config.toml
n_layer = 8
d_model = 96
n_head = 3
n_kv_head = 3
head_dim = 32
d_mlp = 384
vocab_size = 2048
activation = "gelu"
norm = "layernorm"
norm_place = "pre"
norm_eps = 1e-06
positions = "rope"
rope_base = 115000.0
rope_fraction = 1.0
qk_norm = true
attn_scale = 0.383
bias = "all"
tie_embeddings = false
parallel_block = false
extras = ["local attention windows", "capped logits"]
init = "orth"
init_std_qkv = 0.058
init_std_o = 0.0145
init_std_up = 0.058
init_std_down = 0.00725
optimizer = "adamw"
lr = 0.00253
beta1 = 0.9
beta2 = 0.98
weight_decay = 0.0
lr_head = 0.00671
warmup_steps = 581
schedule = "wsd"
decay_fraction = 0.426
decay_shape = "linear"
final_lr_fraction = 0.1
batch_tokens = [8192, 16384]
seq_len = 1024
doc_mask = true
train_tokens = 105000000
steps = 9120
dataset = "wikipedia_en"
Each number is 500 + 40 x the weight over the matrix's rms, rounded and kept within 0 to 999. Layers, rows and columns count from 0. Numbers have three digits each.

# layer 3 MLP up, 384x96, rms 0.228, rows 163-191, columns 0-47
476454504453513512586518427539532498539456506498485416517527520531504470417488512448518495563546474482466543466467524510554459557416547452565496
564600471574544530501501506519517483477480551517470456537534461511521476503498539472466413485487410424490540501501524520481486521537448464548596
512463513546497493548468493449467507481530532442435552508471507495488431472471424555525577506507502504519462464511496514512510544439509466480505
470495518516548540518540418517475472448503448461521458540483482538474519490503482441519431546572425410529426495461532493593454498421573511554498
499501529522570610550525428602524522442443489507441499469489516479461494506526511502472428455499472481527498557497410516550509570479531471414445
476499496487495552522479465504465474492436488487561475505503500488528475531505446490477554495491542521475486489482484516551588485488499455468495
493486516451447566464508502553515448533482499523457503510450539496572483438506455461571537521504479451449591470527538497498505489474559525465523
480464462442564530510491452522457498434550473550437518519519467539528504497462534483534500498555468501516539487463514498531506536511540510573505
486494514505499521469519475524505473521502484550536432483455511532541518478518504482572493521438457501543506525511499552538487541497432536580495
515472513516564526505504466483492539478445503491509494570490503573541458485495489416478426508480493479514544460460567510497451522494529540470545
507544575478538530503496490611556490470417517498589463498555483516528460480492502479483549527522515457494456466499502519458486486529487488485555
490466492411621502531463457437548472450510516524440477433501528472506451531460534495513475479440452473531421512383542526467499533495530504544557
563497454503475438499455502435475448513486534521557529457473469549508396490527507572424555544528510442523510429476496489485496481528472535544489
521459464550451551531517480501480479491493483434480503526545484491522514480328461461521426514497517483504541477474502531533525530510509518501510
560462517501521471502496460488578375516521388478541545542515532531401509476485462535491479517518448469498540478456390487521478513499534507441492
575522479492512530495446471472481503430468434529419536496523526518471517495479462451537467501523496534522494567475470560474586468565461497546466
503492463532527554513419543459537430533416489414511451506485525482564460493456514543544606504558498481520444451473482493489507487532489469523553
512596453528531547529503440515526543479476475533464529467547484472485508471538502490566396459570467509517477466437481478496514438535523452536511
497530491517547556545428515520553522496509469538521513494508544487514486445464477540436481501509542508574514542540530513449489543518488440477505
488497469557423547457531460455468416485473453462491502553531539581500473480474548467503430519526490473545497488460526504576505449475507519521501
533514516501473508543529470502555452481488528514483451535441572483521438419482501441535551513441503414502446543511464519501558573448465500418503
458570502425493512558461476431490576469528450524502510484476529484491446516485476438593550532485477511506520465504434481450507482530464447476568
513482504478485478627467485490454502482538483397540491477467457441578458525454514564520526496505453495495490567491536464506571578510442472503544
502488520496457489523516516490628479532531557504506445526470479518556498443503506497458506453563499431552486465423527573505504467540488440484483
501534464559523484533487415475508481402523411506456566454506471562522456531465496465545505594499482493555478480442544514582616529484477557531578
495541579444535633503487459500508433509471489503501473533495551534478466485511464477497504438466440405560541530490455586516516487492476460493476
561583464557529548488489485466551486433440474495505446413525502494516483417484496534477526505541453499535483486497512584499555497496452548482446
562531457496491502516471488498479527434530441474553497513542533479513520472400490479541507518495562512468557534470500532510495491517490519455456
495528533460548478466470479560574520485466507449459529497500565537485524486468485533573464496503477487485506502497424527568587543501481511408482
# layer 3 MLP down (transposed), 384x96, rms 0.216, rows 163-190, columns 0-47
481489578433455491420481480466433542525448487482489494437519539485563534514484517507475481558488407511510572561489546479507493589565519443506501
454485451489499503511491477507534469529497516444478593540505484566469474430584476522532528446485481500484526495482479470527482466586478531556521
502484524523457490437536487506562452475487498500454515549496481540422441573482497479498498496467488519556569524429520544503461544497457526557453
527484469437523553437526516502468476478532500485476491474455507482470503501409481562458488467530492540504549600534566489472481509557550430528519
456529476546548501487616480474557530522594474521428514467485524510458582443540467503487499491542505437476467473477570516487555458495516447537531
463510498439504554447529433483515493548467499507408508463554481459516551460502466445479569485531553526525447568520543530466445443559466526523451
548446519474484492503458545413511506470547520525462545560500539439525573443500532459541489564463573523427631505550467565588526471438510484457570
501550539476513550472499496451535533507493531522535519558488460503502440486520462554464501496493490461483439509511508452490465523499477486430542
502506490493520467456454508452475481535468550540514595529532511508499445516458539484540485528423523442451573488471402484468474547577506489548515
537519407467471542484519491466519444497542494436525483530508472501482501515492549468460509498473529569440532553476507495472511441525506467522474
523438454493552513498490522516481491549524450433410554502458513509486532538473484493499454470442530516626478497484469495464469473554504449492523
495492544442406489492438511438493458459531423509527522498583501572588535499480503501440494554428444490604466530458468532489545531486458474463488
501384524431537508542407516576504571471461502464448548504504447398508508458492529501468469536506456482583528450485545462501547472554504500516563
515493528518495532469530483455500515543513470512508529475477457499529497471503474555550566532476513450469534451452488498518463525531511522550593
506427504467512463554489529555496486533520529481454484501515469450594459476492526496465509535530510553546514460461499482453494460491499467475556
514471534453499514459482490486435496534492483510474455499511499438531548537521438457520460500512515612482459520564495464417512443508424470510508
582510557498472452506486489484493504522457507545552451563589477434555469502493524540504492506464448550490499435464534476461576473430472514448524
495561489423583492525528525483566578451497487554468464458526467531487505428505454506514450500508529454459568447572419474470472503501495548512496
443554494485481465490541504487495555474465512542592485497504559485534468399484457439517446476479476520548494550510525473556467482457510498476516
476480481508513497505511454478495505542469444491517444485464484481541481504568526564432519529418461476452505496457473443510501516441535463535512
538542451526497500498512485533537473552485515502525532480453465494554446530529590544507438472452496475531492465519508458511510524543410521499478
446580535462452447531470541497544555396492556526526424459561529434555557455527522577475580542402398421507524456489521519463458511505474482553509
421521538448491469530533496552557432507551502430411459482541507456482489546496545504455584531507537413434457542477562496501480511416552491547555
433498514514450472459561479522526617496495547508506442486504609456473498518444474418487550561549465537480439479419473484528469483510541483512518
533522583494530524475474461579445534566581485425451483443418424395488555553538541575603508468480509626467491445402505487507561613576521524444490
502454522537518496497500435519501485484535448474565445477484431471426463404501512522588538511474482530488506495439376469527476580521475544494490
552475381535561523557494375499537522449571440486502529445457572513517483514477455481555455552546419419480492509491457490595477497503525513494473
525544531516469519488466463583444434481480493593506483508492477507494526460549497488439442491466517510519516554509489557474508520531516528495476